Weights of a small GPT-style language model, trained from scratch on English Wikipedia: width 192.
Each number is 128 + 32 x the weight over the matrix's rms, rounded and kept within 0 to 255. Layers, rows and columns count from 0. Numbers have three digits each.

# down: layer 5 MLP down (transposed), 768x192, rms 0.0672, rows 215-283, columns 0-95
# up: layer 5 MLP up, 768x192, rms 0.067, rows 216-284, columns 0-95
down215:137168124081110128130127111157119088121110133139133129079129137131119108156113117122155091161111101130116116117079130079123084120145128143127121130129142149089136134150139118132152122087154139060101131113116115125145111060105128116196129119145098117095101100114076166096114129127106139135
up216:132075119211152061070173125090152116127116077121108128131119094131110149131173068135114174103080127098183121037101139102165154073132166176108113072104090116111170128127160169117087140209098119101164113128139134071091139135094107134118144141165127103135165146178132125111137116081121126068
down216:168104080063137192139159142155098116147148120215160188175137152091086103135197055157109145145090092165096124127108085125188175166175125156141112171128131099156211125127132077107096142116064102099104105095160135151112105150150079111119116142121185083119097106132138163176107150116147112147
up217:109136144120077146158106123116130136159036126136132094143067142171105166161120134081118143091181112128166115148113138101134100131093110073148138085150141154131179083118133083123134105087182147089130116142096101201128097087166114163150193113125089121206156193127145149069139131131149072157
down217:096071169105099069133148152125127109155112199064172140127115119142197120135157112148161127168061087105123124155133163147070144106115138130199156150114107148074123143137121148096131146144079113155117170105151102132105160134094142046140118140126151110203117150105127131127142110123099123180
up218:086164173124127123145162128137119166125099083146039092162165107184129177131111169152155137108163123121129118116119123101163116146169108116119139090160125113129100124121127133098096116176145102146126152112150106131151120142143156121100121152105084090169144180159127117091161186077142166149
down218:116194131116122141125153107116174099143106165124131132113120104124107177118118111127133094117081123102158121129124106092118136126134158109123125167090104155074132164095114131148178131139116141108127174109154133132178133100133051107153105162085115087099087086100134176160089124077154149125
up219:108151084137125159167149110134143134146110122100116143144111128153171147141151163161124159140125109139122112111177118085139110082167130090139173147155130161134106122151135166118134126101184128102112090155100115134090124109131178146100123158082163136125178173136122183166172143117137127147
down219:128066129126088134154167125144153126148118124167154137127132138134117153099110070154140089174123144142111150136122109153101107089115108183135094118154114108128118131119171094123127154127109127102146132178137077153124094130157105133178132122144119135098099084118142119107158164154097129120
up220:153187113095140149200156187112154189125176141142102125153161123147170209203087153152127059079097100161164091112172134103146101148093117131073130096173135145113106121171092120094143085061144105129127127093106101074143104114142210124123151102129103093153112117055100123105124067117056127144
down220:116104111178144109153108164086116115149060118094103108147196113174145185094119185155126122124126153194128085066130101125151104135147160130176116134053116104156108129128145151099129171155122106087171112187129171099103158138122134107172154185150171141172135160103139127098133114112097159111
up221:162153102049135143109073153054123111181120051096096138113174157123142129084184160130085082207246163123110147179164095109134129092082073211087155098141120195127133171094053084114182107147148134061194128058132093165109125134129147111188156150207138131194165078167156098100125092127125170154
down221:233195069094177147146128082124137133194193037161159082108102145169143121010144158144131135105115120093088132188145189087112147161132070123082132129143117183143101131151092118148109131122047203188131098192199118153141109145098131069136184170148106121180204131133183078126151077107087098142
up222:125127101085103138141096072107156151100146106148131175051152100121190139130105157147101107092069168151135124117113166160108115172150100109117135109137126110118163125080138140164170119122142091123066154125152210124143154124141114094152105149119170111112189136191142143118138136108146173149
down222:095068121132109133101188185176131107160144134118146083195140128124125157122136105121156096134183133113139098135125124166154126088101180131171109133108106173161088153101152102137132082150112133115113114111135095115106109130129149177102151175177121138172104165116140203127135107095105077123
up223:091121165121156134107162126128149085120095141077108105080111150139143159139157161112159127094123150117140102123096119175114123106089112173109159182103113079163128106110111122147163124170134085123103118078085077068204175100128126112060136107140121150200111155114137117178121082146142167057
down223:134127081105116106123116166148137144083095111123138169150117139135133140157084154133132088156110083137183192108092102099135121127165085128134037070175093149129111106090093138122192128112150144142116096158168129117106141180162164152138084152127136136083128117157074145148068182145071099147
up224:185080113102136207096115134091114086120149103160139065081124160137146143125165202131139127173077114094132100081105141136163118142124133069057121047155098154180133162108125098147128100171159159119125137168114138112091127140183146128111085116078167070094110067117174158067102090101147071029
down224:157086122132070103166100148114183118089114112107119168132147152135155129162143101022128115088168155114104100134166074213150121125152088161133105069111110162024153138132123121134158158065127097097158164149081103156119161157134198097142101131130121091156114093125105121092133095071154123089
up225:100131170150121094099174100162163135105103101073140181071189130122103152129160104140157109106084149113076133155103158142097183156094132100145095144143146097145143144089137158196111141133117170112063065093157127088102118104138092088130106132120078181150173162091104175144161119146119131107
down225:134088132179192106092076125110074154144130155131079129123105145105176182108130175089136103110116148087211132142178165103107165105123092155151161174182133115156162157111121069106094137179106124170150161136157151151087169089028124178137166147117128134180127055190136150104129167144088121121
up226:103161077078091127101131108105130104185147073175081132128193141127219165037157164044138153130132172084077110127106133126113151091119115128134099155162122133147124093146100157183211169150150131066114137159125193101152196220127145141082074111101145163156083118147146129181161136105136092096
down226:077081082186136154099118091133107121103130115182128163134116122177157122125101110130091178173094134125074139088107076123112085140083109110110162185085110081127107165118155112130181156059104045136168130152102151082161129046105136155166124150169164126176115095192123079088111089126122074068
up227:179123126143117159123094099106133144117092120120146121117091091110148114135120169206102131135087137172181117084136141143169137157179109114115125174122108103130159175113157152114143157172120124114125113093106109132155131093150160111120170128093089126164116177129046103186149131085122110117
down227:136090114117137121117146114133147126127091139160104132136145117136167074113151105122094140123132148103088135152127132137140124047115118164176125081119152145144092148128147068120114105138167089127125091094163169145094131113156135137116077104135117105144134092143150109139107109152136126093
up228:123117116123107178137104085113063170140163080112136143171077128131151098108120122080170119124131126168139149163174102107187134107202115143118123122105092146142149112126078135098126142161175147089138126077130112116105073109130115107096147102137104130082096114136126115132042165169097125095
down228:151103122072131166108178092153079124105159126136153100094107122153126090145140080115114133121126152149119130126096098099149082144148158126104165120138079132106190149148107095091155154110152137097175161119106132117117108092112111130162125086154115136106094098122085143107104130125115137131
up229:077134107093089132158139082118169124125171120133061119157091179145151131144133085129154108128109183152104160128059152174144081155150120123103044114172094139114091082119143098127130066138076073143133119124104127108171101123125100131085148154088137182123148121175138120142109086133168120107
down229:153092137120129089124143146107195164235055107116133171149098128165099153126153169159121110094155129070135132158171127091087143109092134099144134106170131120131062180172149177115201171102151200136134060112110149086173113115057137110188091079152093121186088157135114118138157148107089142114
up230:163146149075152043129145163100116146135119085132162113126123116118104109141111099135147128103118161131081134109164192134119111107086168141131122181137068181131126067151150137114118149172145148141155136130130114105110183165125190153113163108179151084119178180104112144124171083113185141119
down230:112105084117128186105107125168135077111189114152087124066159133120185177123109125127189102181116123113113108078164134136206101147108132148128170119139132117139092119123118138112206172123085108122098137052125125161116116105092162157089138110186099107152104116123131132153094125160132153157
up231:137124160102121072094129153084119097149141091121094086105118113144141150118151164133168153167129138134133110124110192098081087077136110108096150148111099185115141139138172153131127108085129122139138110124154104114147150113119129180148098129123098151126114160122082091154175075146159165125
down231:159147146117158145128082115085152119136151124126163154092104122139130107162105095129113080094123102131094084139069140129059098153158137141113099131166102129096132142071157112113165116167117163118152112152099163125069186106103153144101116086164099132076074113090089155155094120148127163141
up232:095162142108144137170119141170071183109085130126162197130187107094164136145113154068085142131110179166117141127137093076045070109109143113140180073126129107125097097118161173136100108190083046159098113081148188054115099123062162091097152097161107128143192069101103049104193129076132081138
down232:148140121120190163137198127188100118085097176099151118111162156060096057136090144067129168124118202136068143102168102070115136117130143184134098171182149152144154135088174098129127184165143072097116074107131099132056135073103212148108132114104094073157115154137151128191129144061102091126
up233:118171103188128115144170135109141198189064154157182134185160162107133133141105157133122097168136118124055118147162148197157123126159123117136153185126139106120082145112129148087123121122084164167160113100121064118177140209127161120186096087080155245109118096079127137094112102057111066145
down233:085160153110159109140082121076122124136201134043106143147140103126126147160089098160096137198131067173108147141130129110152164094119136155224129107163146180063103146155174172086172175188070142142076118167197129121125213087154093126097156115117131104076122115122141145142172104154121109125
up234:136113121117123136113176152094126151107102196082114112112134092108074187149077165151112183188126099177128143137109173083109162154143175137144161159133156189080144133164090164102124101150084125078166140104154112107146101094177164181163116175140183143120122114078140123158107113121145176112
down234:135189115136166087117175072154128132140145126096175099155125164136060072098068117079115177072152115159168119173173108155131078113165100159094089206102126159110104082131075133212121133078142124156115177161177133141144154118170200131119142131057137104101084128106143078159122174094099135184
up235:154110107090081115126129138102157069148163114060104112136138144080062137118149139143127067158137110124127141148145209104094087163115095117139151110115095174147056077164102110137091118122100101117173111112149134094109127090176209137068130092111110110127145153091118145112148183189125123131
down235:118064188172163095135080125118107103103075124136107135118184121128149132115137113137097138109154121106134164126090111130123151109151111121136158213135108157074134143131114094121130074151137124111124127115121101153072138083138107110138146082180122141167156106147148079138094084088114117108
up236:126105119137097132085197113058097134176130108111138156136203113185167122100146075109144111094193138118079123114146113169102108090174128114155043110125174147101105155149044163129100123087175169139103127150112060124186098074137107153124086222170137166134141090192131163105129101148171137124
down236:147165152143137156108167153173111125115181131124116149034122089131161150173138106090116136168126141152157093122119171145136117090167074173143106126143098149086098087128118067083216161178150090138148089132153156089109160075134152187130154070113117178147171126152127152171175125095098153087
up237:120121175152159179147145167124146099104195113133172114051041147085187161100144147085197153114196174166100108161089134177181134100149140068051080180154103132118114146188145105144147143097143153059102118138096148091165120075150088104121163177099081140137129130158090092096165083102124115160
down237:163045065117137119165183146192090087092130094130127076173078098117112102121111081110128126124075136173200129099104081151014206104103060127077093138147181122084142179163142150140178137097140105157177107201100121165151110086154141114146179192116122093120036085118173130095103164079127153104
up238:111156089144127119163114091115137101090175146102090115145116096110070114160103115163131094096142109058127074130123108154159110129057142171155212141126127163109143141095125119149058132178155152054073138142138144149165110144223099060104196194082067173073174115149182168153087098135131201168
down238:142077083108156120112109162082112147183144112138103134100071142133157159123126139126152114110116114098084186152087097165115169090158107145121106139133128129155127126164114096131120180094089087130164103104121146139083097163050130105141100095161133089125169171058210112129126116131156062097
up239:120141132152135176124109081100141098119122122135134149126114163134103144139079096109142139111156157153128096126131074119117152105162104121089141124172134078110088096123106121108158155143162132100123088140110111113140125127147078134107095129095126169111118206135107139135091198111133163123
down239:118134105143118118124157173129112169154132107145122118115120073141112136099175091169097126162096107127104126123126126134116117128114150186165074130131108103141146116140153146126080117082099129144132177110097132151109119103139153109149150118117101124150162106135096125076165160151099092173
up240:195144095120151117110091174106112173137102080139131102105074130189112191102070140120118116181152073155120108102125113168136089180082113160135149119155094165069169120120132141122117099142072080149169157120173076108141182126148076167125204174106115111122111127081164142123115110139115117157
down240:060131163089137122146146129086174139126118085138144086183127152112156164120172166118130119165138145111109144111185190127120212116115125091156149094175163145225151150116090126103087123149158116163131097101155179173169118172099154092131152119165148047143085158130186142099078144180107123063
up241:100111066196120141124139150111194140168139089112122156143144139109195140128106094170143139116083136117082123127101158130120107147154089141111122136115096191092125092104086113161131179124171122099146131161142163222160114071137208128138129177115122125101174152133144162117101101098140137163
down241:139161142169140135086095152132182097096158095168131077061141071119096155104140118108082124177149117099152151119148108135151178124129126129128144130121177114180127150127120134081145077211157151108041096110130163107114132121160060137110169018127100117114079136133106132142146166131121133063
up242:133152121127117113105121104135125138146136094134139146103148180117095104119145102151145129103145145157145116163103044134079091159158119147064156122163096121132110156178112115096093152143052102161063051133119104109120097154135057140098129103131105130109119119101140137191133127122132168143
down242:137080096103133159186092147090137173139136098150118161106175109174138192108131102194121130109147142131123134115110093099150167161087097119152167126149088120050179072104183144173148085068155108160121083083159184127139131121151184119158099166119103133111191106128105142162159118137139100126
up243:142103112139136110112079106135159136128127094103146117102090156162163132181160064145125122081088153142120152037141174151102120121118134137068100141110127187082176082142130197069145144130104124113083132153119186138154126112155151099158112156153129118162194175122131163129115146103173101142
down243:130115144151094160183185084074110157157125139142113118161171123097087118129083152157154089158146065212111087116137134114133161112133125140164110112117104111155074116146138118147066120116122127167123123144128094153155144156101109162091116075162160129126150126097147136111133139165148127110
up244:106125118180204149186129108073146122098105177145143124119105179120195134103185141188171126195127161230106124135130166142127206171109164122099096110111117114095170108136104158119112161131179153134133091135126086113211122159112133167129163157123055155193147162123162147141095163058158136101
down244:176138122069115161105151195159131146084120124139181092186124161052108166182096189156126116102108143158199142132117126109179162065122102146122124116168122121111160179180127140110161122127113154088157165103096149113157177123131092080137064102116142123103119107094093111130136182105074145157
up245:102227181144149115113107124145153129150149076190145113120117142170113160135124143075138123136100169124134140125143144115124149102074149170085149180118114090106100075124154149103165139139157164129161126136153108153129108101069116134101086176139136157154149132113169133163112171123146149098
down245:151163164088139100098124088152097118112133100188145100119116126143122109211164103108152137115079113139056105116066088061108133136141132131103105142138108110113102075128154069099155056143141127090151163106112056140081134144103107126104081114167104117097124117122101154118126127124154160157
up246:071096150086180079108113141103124150134146076170119072089137113122118148188171185117134126165123112135150159225113207123121142060150083107158150089177079088126142151130123114106141136170100104089140130121054087164122160129111117106112100083156085160097168103136057100111172117087167065131
down246:075166108136128170124143124122139101145085170078128118146093134159133134100169154131087127137101181102117147046146144151170161124122153106183150067138158107136157155150176105101142138136130157140107075092160187132071137105120096128116175127107179092136121128129135138123103133062140191203
up247:115170078030061190078153164121128160083191138154165133137156089166156132156201120212158167137122092177077149098158149125194140180067028134082130091162165149148126159081132155163123179117209086069175165085155109098089140135131132156123144094121166099106139130126148117130062111132123168131
down247:090133146116127096072076121131116125109131151119084121127096093142141103158128125112075162089079146160144180087175147121113068097091140094117183144069175110182199167128125159117179080140107146176120118179155123116205093162217087156125080104128141210085122134112148112136113108147121102184
up248:143144191130113086064144156143151139107104187080157147122144089114185097073170166130117172102066127131151155154110183148169128086102124205157149083124117147138088166184112159164074124091127155096127173187101107186144124126127123076144175159125098133126117164112079174126109138075117141169
down248:151079133096135129109127071127097130104127025128140123062089131117147117135137141144121130134151160103121127155148068143093109094084131102084115128149173119125091142115183147105181077143130115179101113130154162069151115114112139215118074081130129087123127076135120127063136169181100137063
up249:082131160174164101158087100120095081194131072108115191094157112144140183143132169079135112141134092147096063101135125157115104106122129153131182130148140119102130158115114134124116085128167102148112129142103092121115089168116063163166115134128170101167120104094131119131134160099167150119
down249:133142120115101173116117110146112118053097116109120132127080176132072047094118033140155167159131147122110123141137119075093131121178130140100093189154108131094126089077115160106081161160144119134109169121099119147098103115110086144144154171119114167134140125116167166149105115137114164197
up250:100133182106108102150165106118057114159160104159060121145139078121136164119195151179123138139140142139133111163096185112189140068114142164122110105132164099109098086111138065123123082162123111114133098096172115117096095136085134136103139088028113124118175131119174201116162144100158082097
down250:161154145134151094104114169128123191151170141057128106092116100129116102112161132115127157176121162079131135042140093149124081127151177116076095177088132100077110131087103168131163127136165134139136097162100064165074100079127139150078181121138204153161143079125198151071122126105166135130
up251:149058128161180102106169086106117109131152093073068119116074082132139046168125198154146113141165134135124157052149129114095151139098145121094074133114160092122072126136095156072122166125070098191143135123171182103136115141167207168116171192119090129204137119204168178110107110181141137106
down251:142146141077090099124143128109118141124081100145158199184124149149070086107140124167177124089145122184108108100085169195070112059148093063126110119097148113171084125114136185197131151130159111118081085108125140075128127053161100140125110093113114101066112160089103142100154182138201143127
up252:167095121138081161136099158132104159077145142129148098138160189118096106114104146129070072159077192088133118164159113160209073129150054202082150209146042144103086093124069160107175093100156127153093093135123132085122109178142092103110146139132179088100191094132126122105139097103218089103
down252:087099118109162197161127113133167158199091188157122118108117096178043111075162130145085098117115050042122124061137116032186120112143116110100115110088041202125052145096096155170113057096107118156080211103119145091063118075163145182212088178069097149100122124131132115162118148164153105150
up253:112126087176201142077090137135162127149106144099101154111183133165102094130087045156134148167068107165112112133105102127143113044121109153143090152051082148132163104142128224176102120124108139114118159091156117153096107138167178139169111111136129155201107150137142148134140108143071111129
down253:193112175133128150153164173099191094185106136157082120139141071084184158107147106098139128136135155071179120109146154097119135109156105149165146117107145108160096129118099155145112148099147159125081093159171124099152131129133115181106158091096176118142117148148141151171090126143183196139
up254:146149182089093171108164089051140127180118183174144102106096120069118155111146192145125148173150102165116081114181144152153110146096206068139177109177112185098121089140128141141175129139149177136111120139094084093147138116139158107170119168139105135138113076116167146075131124125203145063
down254:091073101178130139067112119122153094204115108121178162134120108121120080156228183148083117145109115108120131069096104090077116175137105052137033162104194031099092167121115074114118177132134158088159120159177146168080106087095147092102133117119103089142080147150151044144144132083034094115
up255:124061074137109181137172107131126141170175175097103120147190135093156143125096145169173123123137099093112145129097083120159130137138052127162102081139150139102144129106120128189109189148144145097144165108114130082100095174156118099131137121120118129129187110121119126110080101099132127104
down255:157103099065156125162125133167102124084110166141112117125103123128088097134159113141130195126080118125151132121153166108112123141117188168127162081157132066134152069137171084054181151132118104129103139107193150168086119148139103131130043133141105112144146146054146180135107041104112116107
up256:099133214120164135159112183125104140115174106164117120181136122178137135115150143167134124164129194122141130132146142129135095116116093113113198139147119092095109192128158112126068201136141119116086116102133120116111070204234133179139150139119149165115081108136179126085133134139160137142
down256:106140144146192103168151133123124168170120123156097140129075169149128140138164101098125153077152114130201096126113184145131182151123161102140153164151154125169079147163157184128094146117154132124119155097121092151129130156090105111107138129181123086114202170127185133182138141142130119136
up257:118076186146123089122121102146109128127121122146104063104137144078159072114068104107073086120155138160113200097078156130110097135168086135095192066095154032168162162199135139116098144176152144129149164116126128126154119131124139100131141155124162113113152137121139078143124117141070120151
down257:134094116094196120135129095135143186135127097163168120078127118124153093165158134133126131129102102168122096091112140108149076135176186143135082117126117124129154153084099117172145092156110115107159136134148189095120111119107148165137151157176156096115130134095144138176113111111130093086
up258:160112202119106157140145139171127110093130136151072151099115153064101097166133157163094106164142149146179124167154205188136101130152087083141173164127097139107076189112153060149128151098127153117156096182143107114160054175129091142164140061115167122136110113158168163159176171144059129084
down258:144157099150097154156117104143146152128066072165130151168121137132198124144131120168130181163204110140201181066142119146174116115188120115138167120159119094082142105051127136146202148131175122133112106121114126185108000097145168178134198121137151210165071083145125096097138130124117180073
up259:079079122076143138130142119128145162173110105071117176129118135129108112129095114179139097138115146180104109059075112123151057131100089128056178144041112087092156125110123116123073189146131144131170089100083108181131116181104088094160115125135154154102124095105079043142167114119129144179
down259:131183102161133142162106104149120125112103156167123065120127105092109164145127119064118139088099115112142157170128096154103131114136146109141072140144127118149087142138083134153133119110125067127095088157097107134168103108158116134105122113153095147098119147151209148152097200083110141099
up260:093127115165141087149115161097149119180115110106155091058103164170122125158123124093120126105102136090071134183140162148102128110088158125123133096074124142082135184170144125189092088098163127166107101109135146170079143099128114133130174091122127119134138125122107114114147118097118099161
down260:088122127172133161121085132135100139094179145159059199130110137112178122156039195132124089156138144090193100105082091110113103140131092099103179166133103115182110119084178107124164098154162162103160101125163174101172095091114136208112198089116137133178102145180130133158141143166060142143
up261:149162134152131139148133080147196090162095118067070104095116140137176114145132095136052109175191153120127092134121113126130118174109153136120076063164119121152101202174156122151136096118129092130111182054176187109151102125136125131160195100122057169090137139151137119076117093099139109097
down261:144064118133134125081130129182086134103120067079140165196084077167119130152098098116119190089125060154131151111110178117122131170099124115106141101148144066160197123074179127118112103111141138151171133170075120110131156128103155139115146195226091152126142076201171098151137177089144155179
up262:094115196112089085124117077113100145134086074093126082084116137095107073161130156137159109151153097116080101145073090143158099070156164183101130131174165133112047147166163198115141101128145164118085115111147110151127186124139142158123187123192161201135136137083069128076177157123184166168
down262:143132131052114124162089141139120136160117176083120122156203125124156183207124086199083101133082168171163154100133159141071139100092182182124192157095097110160163171127067112087110076172143122126123155117117075090085065066119156101161079112130142072102072094167141156088125225099117143090
up263:110179099174134117150077101058147237098155119185131112091143117117127134169127092094101135142128110152096148133092154143145062115152106145053066176209133132099166050170144115125060147121125155159113090143179067153097195174104153198126101195155108069161141126095090066133158073112185189176
down263:100074126108173086104057082107112140116144063125102133113134089136100138136137144093161091111164166138184107175142144156096124110171147121122125145120106098121134139144126108123081100093119214202135146155127092075131104094091143157082108134078165035110163153135060122117219143108110130114
up264:137101147161108129107145091102216168105122136084091126162118136149144170143168202141113108163110130145136090101114168118144075071129071159154111169095152091133091190135122124165124086132116141086120058057083109174121183135164185124115131159103126107139062138130098111119083154121084100120
down264:142073119147179121157134162165129143179163164108118130159161115093171083188137182136144112104088116139143145138136169138097134110110196109167141080058137156064147153184116111093152164105138104117137111200080078118176126168113084134151154100105161140090181155133049065189114088134172190062
up265:098115113124149136102079173129161129129101079125124126126143086104181176076127134037196109135098171157106123143154125133134093093068065162127159121129168117122055121176088101089131118130084100125161140146201150151144109086087138170154084139075170177129163114143139112141124128156133140117
down265:176109157129121114109110090074066147170083114177076152129122091170153059105095186126104115164133135094110119131135100154138106137161156095128104072112084167136167105141151074147135160113115145120107149094145179143128144176114136078137094140138089092185162118082079227144166070169122110158
up266:060117141136128141124139176086135093123153132082096104116117109166154167132085138137170143139134114172090191097167111168090071160147147140146161173066085158105131144163131131067123115149107119102075049105113182087132115100063107183152175112156065112137096145143114145152115166131145125123
down266:159130119121174133187122172086113153175139159121109129142122202167095149119094081105161156158117137154114094173120135084111132133118139091119196124176117152154126134099126148182063106193146105045109113135125138129170085142162155129144133158072058139133142133156098111133118136122147170057
up267:100111119128130122099168146109168170177105062171064129097179118157133161107149150118114092121160130144154094060165163136130132089110123108087125080125167112121114177094066132087121148113103160133146117105119165117130151178133164215143123117102213162197098063119109127139080129112147124148
down267:155123168139123136122082153114145153119106127072122139140105129108089120119093117179155077126074137064148119150147216090103127151093126109116116112162121117134137149117151101142175107137117151124125168150150143107092169095134120057090106102128142060145180188170164149113131100146080140091
up268:141158135096087061143165128142156098153102100156097102099121194173116108109068133117184087152136122101079097165142102061136140101146102158125107152180129123155132075089117126122057103153136134130118188150133102130159082121109118142071146093134148156102091148112157097144114122138151112102
down268:121146126098168073126073120057132199231089077142163101106120113104170098164141133155130105193067112113159062143119088123084105131132211120127116118105137191050107107124125122150112137111091152149129159118074144137157075112116129162146094188125111129099111160123141065131145119159103077227
up269:135163097176170102132094137124122126100076138029116138128108173073155157146137129137087111104107116134150141128142142095153101110140100158130196137130062114114157129122107144055168178159152077116179087121091110138139184089129164134124151166154089117099087131058116148088114194179133159106
down269:044126137118130080114141098129112174154151101152163168132138151104129155101065139209093100135129159093088115142049128129107165152136069123192136094066116125181102175093151174124115100144099170167101124111110095174131160145117131177150065105110080133120111134170080110163100109189145105109
up270:153105169104120170083141191111107128123148119145121138124106141101113108161152167125099161167104099120023211133151063145059134165138167122116101161158100150119129038158149159099155104104118190115111181041100054114151141069162124193058131097185087098128143113110120107130125156136157141137
down270:146118134127112127154121115101126142141169109074092158178115150166092165118115075148106117155155093046164163089087130115157110105134093097082072175153169115150121110102149120144145167176132202117138159158103153115121097092021170099210088174081141115093057150153196098150124109134081096142
up271:143132086113107026156192167115084053102105122093132117144076138172205055072120129144130090127118153160146143106154108061098072134135100154082124171120144108047109089115066149144107137129104087034148169125176139141122176114147187204153200147168135150152120191147153145168139121159145116143
down271:107122141145109122194133079063147162136119088148201142158153168103144151120167106152167114108117137179182123184103142147141106061116129086147137174108113146169084172147134116195151100120092103060137157130088123102172133186119159107140099140128123140160190165143135065143170088059137090120
up272:132149101124184175159091077130138178115080073089108116194185142135135111125127145158112183077079115136130150151118119147175173140185108129115139097153117147079153158189142186049097092120119126117139114140120126185136153080176141122114060133099131199154102098131093100086117182100127132099
down272:114095194158097154135108145123125106106087129175095119130089147110155144135146107085145133133128118147125147175177211096160106117096085081183136167100143150195100185120068075106088180174144113167143149138183131138123056188132174128138120111192109064122087131117125126167144115116114143117
up273:114119163174136156165121069118136138188120138148168074125148099152114168146079171138143124062107088138141143107094126130147084102117103117173164148093156166062076205158104142164148114095143151074125130070094131122094137097129088109116146098155189143146136130132135146120137139126169098157
down273:126188139171119136140146158191107150063176156105159109167216135147091115125147150115097100090135079114164148103139129081140092072067156058102117093118103076146107116128102166145113108171126120134096094052194105158160119148151179135137156133116050185148144104139151139155107076122057076218
up274:190115094105141098099122115140131135162110150145130157144100147121109145133093083114111143130125143132166172094182111161141124097092134146110156152096100106165105119130118150089141146131151154136133133131119134170139140159103130125084146086194113126128128133139127138077145122137143138114
down274:141138113085154146097143117120110136131118121182164145095083119125095128131141116137122103123133111114099107124082100083099107141133132131150094150118116118090140132130165053131152133093107140089145125139154098161109107081097129143121087114154130137104162130129117108131117115141131157142
up275:159059156097107104096097118047112068156128129058108122180153110114125133125105080113149142129119102158131109119132158161127130106059095106120130145120146147136107212171062156063092108132150171149063157143115141114134117097115170144180159154114217156168132139136128138181144162067155129058
down275:137146177126144161142125055164082088088138184128141106185148133112150095139114107153136151130084179108166115155116133172146150140139116082119159177140096133113108211165125164098127118119110157145130094093143162089173162052103124151078127113119163101209113077140126147120099133090135146116
up276:138108138159142123148157140125151072149149101084133119111084136151110122066112110099082144113135129164152039154179055097099141170124150139139139114110118120124075091171175143089116143163180131129113099120092115162153151115118088153087140104103172125135141110123080104116081126090182138131
down276:146130160087090143185037150147113140125148175115137160143116161102122103085143125172163073155143153122157147134091119147146170134159114111170115176139121097112207132080130165143118111129109169089120118110109101124129118104162115162132146089157092040087178136127191140164222120178123091137
up277:099099169161102203142107166121146108092113108146125105114071136104095196184136193133160158123097102143142126101142095153160140118145102079157116072123127089126110133202085112200131112091156130096152132144081134153128160059170067133102135118162123098146083152164184193104151075157109095096
down277:158199097192135087107115143140111120118135120088099190107071144132161166064116129164115119169147095140116147093146145123137101157119142179102123095149111080085134143117150126161106111083118105142153129150142145214155153068202100158079120126191147170118099107126099135088113137160169156112
up278:131095152122096128075144092103164088109083140093087169176140124139157087227140173151140109125112119077077128150084134092076142178120166140138091084099081137160134129141174143122108144179075145094154178094094162163141144123131138132148139179096194105173130138137149116045123056104186138139
down278:108141160170099146146146149123068084088117140099086085146108139168151062037090052163125117090100127123195156093148061033141164142091137132038149114198192125091106126113128133134110100152195101154128186087098093149115065015202141069138109210149089173059112161078100186088131180081087191100
up279:099094145122131162133109119110104127140126104162154080172121103170161092118136158106105155098138146140149148128167152128155119163182082119179177073120123124139132169164131106135116111170166118055123152146136168092158081114129166097125134165100119127134132143117162084123120092094136122103
down279:125113106156112132100191115124109103103184155053091125132121120112144121117155114138129121146135136104130147146119088063065134119149157099121093157132112143084125154083099115118151097133091102118170176113139133090124135140094134079082125120120165098090098174112061172191117155105102099189
up280:161156118085118120142174145060126105127124082146156114090112129123150084100146107141171162122158098072152015123157112151132047207089081134096173180161123151149153184145144111135234165156100092186182132120169166150069132160142126118130186104108186175118155131138158168098197044136125138120
down280:198158081131114125139151101139135103226137134100211140175141126106159091088170127088053145118095046148143176148151124120094052107118158133138167121164151150109138103159135069112102170168186102143127085159116218141143079114083125150103086083129105110182119125160169119158092199095070088055
up281:144118183107160084149114143140114123179177134144129051176111162098104126158130160168184098144145071087163136125106155116167109109145162155142154143113130096116031128106052144109128128117109079122134112100177094115111133178110178136135097107083072158154156103149073159110121068158136152127
down281:151158055107124130108097099109084195113130141117133134098164160140129158127118081097139132109149154154180163156127148161127156143123139160124169109139119091144130125125147102123097103134109163098097162161189166216140139136136081140073131160152111146151098132101164186131148155156108114079
up282:114094156199153104120168099174185092100103139122132095131053169111138082111136113099108150071116095161150140123142149122093150127178124173136091147136112116158054117163135150114174117118173130102149132151089147087125145101118103106180090179150100162131165129117131137079112154136130126047
down282:115093117099084104134101136070150126161166083167205128161137119162120073115082161184112151132127154063149135146137158127156145165085123143037163153124120171133091152114117158098106120150148181162156151094125075127145099172169107154096151119102175147105085094139138095103113122145091155109
up283:198139047139159136075063181076144180180070149178084180151138120109103184132122090116101148148148175085127184119116152140164137142134121090184124100136104184142151082101171153156154094161136076060210156150126076164137099096135167104115148147167110141147125102073091142132142147058144141117
down283:129102154097178205092136111087163153129192059110077127105083148089117143096089104178110135153140172173142146084121167119135077113111063152136112138139192089121128161128076188134204148136137116121152140079145087151166041228137093133103161146132115156129115144159129175184146146146110163188
up284:133145106114098076111133116140151108111162112104130078112097148073081175164129204126097126107166149137148098189129170136098135231147092130121157144146135112137128090142155119117107109091131087081115061135111089199106108097131147174181127161116135142102153162165115111119149138115181134132